Each number is 128 + 32 x the weight over the matrix's rms, rounded and kept within 0 to 255. Layers, rows and columns count from 0. Numbers have three digits each.

# layer 3 attention output, 256x256, rms 0.103, rows 189-214, columns 0-255
155128103089169128105082086123160210155172162129126141150149073084166122119106110110082182150106125097109151104111154126085134080114161178168092150197133095187095007152152152176104113112130145120114086134225090134126164066120162115162168177108143107165117128120115094150155172132054153146129121136100153165144121164097085118089090142133138190145132126101151138144131141156172170147116104131138133110170106117071140123084149130153124124189175117088089134088168094135138114198137102169157089184109106147153087103168140152163192142089117149082104092124175129130191160131188068186135104139147103137105143165130125110104171134151020111076100093112116119110126158158112108123152094151115134127141109104179115106170069158119141131189119131170084093142101209131142103120148136
121168126103173096124138108102196149107087209149137151181101116138122087078141107143170163093096181186100083144134078169137140150114068121126185076200115199164129169080151132111180140194164120128175105152158067116166140173124133127114127138179158165143158126126159157118137137190138094179150099125135161092124144181126184163071121122106077156142149107161133107165105139114111172103154110131160128131137141106106157147117137161070130126112141166105108142102170135190090179126153109148128112136140131118137093172153086133138132127118124147173139118182143149148147154131147116120124125125107085106143081142204181091102181157114112186073110168100119118084138143160124106138164080129171160114158163149114116142145148129090150096106113161075151137037098133140131131135097118
112131152161125112084131123170170109100144172100162180146185118114095134143140135203123189148130102119106219107096097124139084099178168126118097147157092192121087138042095112177184063077177146136150134102130093155116149141125105163118114124159109145134142103114158063151128120152132132167147140122139140100114120184161150099142133099119093173118106105174090136133112115151122185186188123166113172124169076089110084138124123140127141093171162131099063128138086124133120171128089151149075102187128085134148144123108104089158130164166095069144203070195107152102087113097112114106130097109160153161163118095166125161095121119115120167113159111171126157133126129104106120153112127176132100133149103103145149109159111110130141143164157182094127081151120130151128155101148184
084170085097206099063150155134171131031097157111177114127110121134098142128192117120164083120135134103109113114201093169118134111095106126088162077118185134127130148158043092131129151152191083158106081155198107111156118164118073165149090147157107146131121091119085121111142166111108134130086106099143104098169111123136111118109108144113156195148188120150154120126120107106132102123152106150143136101157185129162118150120094159122157135131100108113109116181113135153136108160071125109125138130174174166106122146081118151046137066136065123175101131145116145115156127139091139142116191094226178179134156178087091170131131190161148155143135155119157104143114112110197113139093158115096138113130135122157058111160122116147102151117174142110136101108164145122133151128079150
122108125086103067067109093118139158153112128104173137165113151140151173078136107113109174087116091142108100115189168148137166150152143107100164123171146145141155123111168072190155077126123129071102104185154111107141079060160177122114152173151151144167130176116161109117095134164152139108137111129101161102122160096135087073135135143077148160101094121144112090158137145147152116118121137085122127130173149094133163185115133110145115140169088119110181176114137159115124119120179160152211162135065103107103097086076144130093095093156134103108117106106206118140113099134119122165141128110207154091142167080120092197199170103114132150191114136092078102130118066143095132106112060077111136139133140142110160060110097101081171115061093143134116116214115131144126132119079112
126116133109134099082105103096143135154099084140108126132129120114125095084084046196147181152170089154105147136191058139136092163088168194135147086182135099124164091070108136173183115094128156212110057136190100229145147129143148069126121145163149087106149088131148156148054171143093158134080159205132173065090113117184118154114127100129178165158091076133082163180121118088155168099156115067104117124121089077080091137168109143129151159118127157187080143160116118111137115135064179156193091172119095109175077145141155150175180134140168079118132064158101171108112148102169151143164114112171173075122090191156099125141096093124143135166180118146137133109115128062149143076090127139145080096134149124145107049177147143165137128131080102134137103112106191044116149123118124
067177188147128105159182119094195171108069061078100131110143135166056170186119108115125147107099165158106124093177137122119154145132084094158149148123136100182150082151151159142129117079156099123092076068152107139072179128113112126113140114120172131168137135140148054154142143135158129137172136161207162094096114124124118133101137172166202142122121166096172139125114118160069098094165123130080103185084143160149052204122101098104129147140099159087116125125141125099180123104141129159117098130127118179162144175063138151107120093146168154134157148102183143117136104112133058102159170138156189110075134134070156127099138118190128120141083158103099144191137189167148157158062114069116167136050109117113098136088173104150107137132125115072155078135151139141132136113089146
134196128061120133219182066082115112164158115079071085165172173077154177130127110189144177134128098189062101170127129136152156046087150124113163140195166114102049088136104214094163162136164140127133147124110168122144146080134161166132149140132156105118177138169174120200073133130124145191078126140169141170104140146144144125105120143102151119147141154184116142111113160137104130129170102130117128117119181092130190046097151132126186117073107108154175117099115125117119139132113152145170104091101081096154104117166097125115114096127110079151170144151096146065123170085115156106097167092130113087111088143092118121139154079129136137135156136114161100148152166139133159133135130087140108151152091100187099144103129048092180109118084146161144109167170111166170111171166214
061119118126126154112102122110088117069165139092153212113128185125099155127087133091076122117059174043183109141103147135141119102136122116164106129047150166066136168103145145106106129143125101072130132121122072112132148163062097097092129089088077079128089127154105151113134092157070192152185142133185090135134093120149125163103184133120108122125118163155150133118110148098109156164097136171109144130089093062099104078092114056113115126142109077103162171153145149147102111105161093152103098155092129190163087117108125097109177106119169135131173099146136113130171108180160105100188167174145125145117068082138144127091167090066155173115113128125114152101125196162067145109175164110140107109120141149119146130114149149116161158143094126074146119131173090118167102154125118
131191153188160147116162101161134153095111137107052134112170119087176129079112146069171114114124132154119161163071139110068085141095095194146160151158139158120145146104142099161075148142142154147089141132137103156125124116092093138107124164136129212110052125125081131083161209096171144122125112117142139211135078073105134144132119093134165157126139113108132100132147141140105087120132075149213062141057156129208171103130188096097150131139062122161085117157119093124134119104152109113125082157105160076156132167107096138175155137126156096083208140089103096152124119108171129091207161160120099144138094093114077067152128179105132159103099104095087219154161136094111084065121115157162080144117091095146130154067169172095155054122103118124154144141132066129155115187116094
141130188114154156113158168153089107146135109082097194132124130098158064086061150131063138077150129122161087116114149123083127164076126113173174116101095072096088178157112146119170150148157139072172101113093116151070147123130124116106135107098114189151118134160156150068184067131068163080094136147091156140115152089126157093139119088145120113164100124131189096135155175107167109161123107139171173106193129111122107125142148147143140164120156132186078149132175084123109148163146081098159094112166141063162076112139178168118160129116112167163122124128145172177170140060125132120147100109114122120125104109113132135115140119081123160135092127119100117206216090158165107107156093117110140170086133153106135099154122209121106145158141112158157086114145088131171144114136112
137120153191142099054057121169121121116096167121087143122216110135096119127085149153134118146035117145141119145139081127169088065112071123152149128119171108124161209079098096158067098087103102125124133119127079152185109129186110093084136149159092079141128119131139114125134133135120113079089145196128155128141157108156116167145150147061165125155135111114125114131142146114087086138085103183092145135125080179205100173089178092082158164203140125152137166121165144077164088081145168162131166121125155200140158093175145121149128094132189179128116139134115137175154164082102105220106130125140135097104131143126136111091108105187158168115119207179147162105213149149196139144160211121091142118139129093100165167109139106138154139124124123121142154136152158160134137075112124
143101112093106107166140145157117119114061115156161111094111170170189096154117149146053113176098085173149137200177060147157151134091143180162134142098153131099068176135116116140146121132092117127159109112151163168048096129127071140128137139102115142139160121138153132118122149134115146102143101095094093135127142168151103118156122118084108155158077157094120115118140089131114093130096144094188097101119135159090096150181126173163176123192140146145126172120077183135192111115164141116105198166123139152143124133113095083084106147138140119107139104151113145141081104149131137159085137163112105123139126114098074117124159154135165139161149048093138186095130096097121106203217191118099096100136149168145097136121110121065100104184112114170111101116135159123118086112134141
174149202100170150092154076134159159131101109142129128155053151136161174184141157049136099204122148149059157090152148115163117118123120119129132140089141140179131143118153176157076098147142076181083137123162131135179125152140133138142122122152111115093117090113133110119137107132112109070150148130052109105064081132116163105146090090125159070184120096114122116159106157145155085100151135096112122181109139157078050177129127030085126088123138154133126171185148172102086026119156133114164140132136112056115152112126143160165152144083130162123134147079115134143105112071121079116104208179204145126148131131136129104193136118073127153125092116117173166112124164135142118123194106109035112141099176187094125171151125090179130112129222121163163122134097115146096129126094174
183088095122097068112067121063070113133136160138132179078157121148139145097102135110136237096072099140116188135122136095174148046120141117130124147122104133083109177130167120120108133055180086079142114110172119051147110088079100141081112107120086134162126134129169024142102144120160150083114095129076100109074092122118160139143126145112088129095106120082110132127110151052133140143150046157113151120123134166123157142088165157129100150064108192126120171105136149117195122150127161046154120120138096091128143078112112099081125154162136150152089107178182141158079096095137085108150158060101145181124152167103085144096064101104087145163162094121112110131139158161147106146108098091112164131126140115164127156163103129163144111184117124075131112160089106130093117156140167
125099089130142073119147152138171150136141120086161194145200146210156189093081184121128137120121125156080158092085110141137114116145170159136129130125126154126132110088168094103125133133107130106169174118109127114143105086141134115103127117138129118164095149157106155075142108125122095099181091153137136133121168098045117164103164131098158170108106097098119137107125164123172093151122122152107165104106191058155113151152047115104149150144135131094144150093134147145102107123095169114139166111138154090184151136118168175130125117176134091150163107045094153152084113180118128168149172130121162112115138175145101131118175055149177083159106137182187099110136079117098189131118120086150163121103156107181111123124139117104121113147117115109140182066182115159175151138095149
113115115078133128134156102085187093151115128111140045085170138179096072090098173132175181102113079120139160074187146180141195134123095105060110133126062094185064127087140167172097148179157098118142103096145103107154123123113069159086080108124133113118123107118134069074097103106084100145146100165135190099147129109155109117124155158174120111140087123099132130180076113111097097135161142160154130137078013134141093143153106102132139120167151164129138127099135172154154243102143154093108141163111144154163204098096118198149169123096172139129172064086114072123048168115127071213136157135103109147110113136136097130126159134124151110114099128157073103127143130129121145157074064134110131193137163063113130098148126163117152172153075154133070142095160120146161123153148098
142101147189095104134123040193126165132094160099110133110187127124169126187106204183143161108163130092138097176113109083175118116079084111099123060181153071107114139149081096111150112108071099181125080144164152167099165119097084118143120154114184149123098144115111143148150113086121131121086123124114094114142147173179138131106086125128167064152085117187146114129161123125120176081142120079127145160109143094124130136151096124058117188123082087137121137090100110090150137152071143129121096190062137117140139117125130155128139113107205099147123176104081143050165160082104165107139080167119122138127134118118129117183137180132141091228087103088151063099138189111146132141150119138093147159176145171137175043115123131144136152119061154097127118102110105109134104168151108
062151087160138164098100106112087130145167160127189097120079124112104082128125106146173079107128143154090119118136124085080109189151095067167202128064129158115093078083093094139130094144076082150159160145108175146109155118051139120146094120140085164136077127138074137132141108096134162138140196147081127190166104159108109118144105137117096146099105130122122153138192202144120115172084141106136138183146096102103153217175109152146110159083133158140171111072106145118140209126148116189074148174147115186082165161115161130111108174099154162187137080130104138097131188126131128078165138189170067165113168145101176136139103100024112159140132157138100164112154141111103153136166168129135101124128088101103179129104152128162102176157198071153127112118140137120091130100156106
159164151144197072110137111106163117128120127075111150155120153090113107141132125108090073092131118166114152053049196114203130123182105109226080151207082188143189135144026119152146070136101126096090086125109117150115167170127122111145152126134132140126141097135152131195126099118110130130147176163122136083129147112146132143167079096155140124110142151114131099116120150131125137094106137116123051115117123092200167154119113137150073112089143074173138104136071128068032205130144124139141065133092142102153141112173092134118146090121133146130092072141146138103166091123140170155111176176149110135111157139153121121141084125126129144151097113137081136124185120135155159139102163162167162114127157156071176121113097130099156151153135120112132135149135121138175116157079132
101140132169205132148092096157110115176098051100150130089079130100099144165133186098166145171121160099112155151190140095205133138068095180121099102124113087097187120124053146142148165159153125134198142115084124128150107107140156086097092140138155114180098200195124150166103091131118114070094205119156133137180136144126090088083111172101186159170182160187119157145206105152171077124118133133097198132132118132132135120166178145108160110113118195140143084134142179084144089170134135096138188129155148185048133104092170100068147185112130135114135089110153106080151129113162136160108119132102151181112103113184109120090109111160138175114156121135100167160149115120108140160139090157141159106103151167079129154090053093092116103192125140184154111125094187155077150111168098
087134147133123077183187143160087129106088162088084113161115162140115115209088193122085125111099082145139110146113147173101150089145125131094156133093147133098084082115107121097108141197186118198112113127089171166144153168169179134121076198144180111123096168134104108142092114158177154119141141158141094148113152142094128120142179167128107096096154148112144113153127129121104062108150083151198127121038151094148119123129087099156094169161089116123120132121126210132131171084088162096186101128177129142109153129120111132155126123067097119085149136135149144037104093128114145145082149146171144092142155117127152120107079120115163134139151086147122150109099138094124129084138106109182135121140109159115075134143125152110131170138134130091198139127107065124149192080160179
087098178085126126178113191129166167132069106108099123047122074125186169167148160188134105057194184137127091130169099093154082167143152184078165131177108133104106097136139137133105099053120111159136115160156085138110179111147159144091128123167126207148134124086086113064176121112115062104148103134088128138114098114123122146140196097186129145137101151075110131160099167086124098137170117153127099184164063100115116057117145052119104072133093135157135190065118085101114134069125128135105144153064123109105105218075147141168166112111110115101145085134081140151168133108152112139175155149079106184087101087150112126105185158098166137051162137171105122116133097104148127123157132177120074147102156107111146099130168142085093164189167150086148086163132162071120112070194153
124109125055178119114166172034121170130105128040178108158154143132176042120107123122121139125117106139133094071144201107134194106086073174101137138192115127141098192154091144151129165095131143075082106157098134106101181153114113171188124157195114131150127098140094181091152114108137130109137137158114175122128113154160086140125115115154192166138127131131128162108135139137174080097085176127076067143161131138163083152107106115106137126121176138149123182111079104115101116115133126140124088093161119169169178168142167147084104171130131157145151090127092114143128087129102115105182161079163154118159138144147134101064105114115144157114163124123166128164140106118157121133147099110117158137090211158145137117113107132146109156156160176087130158144155123134145143096065123
132159091115170078105111132153093136126129106132114164106134161096135225146162140113111152145107179117192103138085090093143112070089176102146190170084146142145087093073223109170102100181137127162092151108157170141157116170100176157140157138099099129127144133148108115111173154185117133087109081137144156114151108123196139066203146124159149155098114173112134125131154117161186131082169133137078153147177142171203120146161160056103001115073064157131109085128159086116117122110121146172162124125161116118137121114132062110074119118132136093138134100083117091115139170116133107152103156122099093119090131122125130131121179147086126092175142163131164119077127106100174149166112120084098141165143141134109154097098184165191150064121083119157116129132107065125098123104093105
147070106101108109145108147143116072139124089121139151144142106131198178101123136147165123130121092094161164105162128107158120055128164145191082130157101103177183094064131126146091079185123086113090160171105082227163129153124134177138102136164087120150142070136117133170164139128079089089115157155140177145119128159139073184121149142125134059133127137114122120125147105077120130079106101160128111096158090138092176130176094117093137143158121174092070169114110100167058147156185174175076148134085103097149109110134147151089102170103091105084141095095127134129180138173155084084197170134100085147100101129052086099097187150157153141141163158089093181147172046121153087128170178113103158154101111110084181082092129117131151172138166123145150158144050092125129149188157110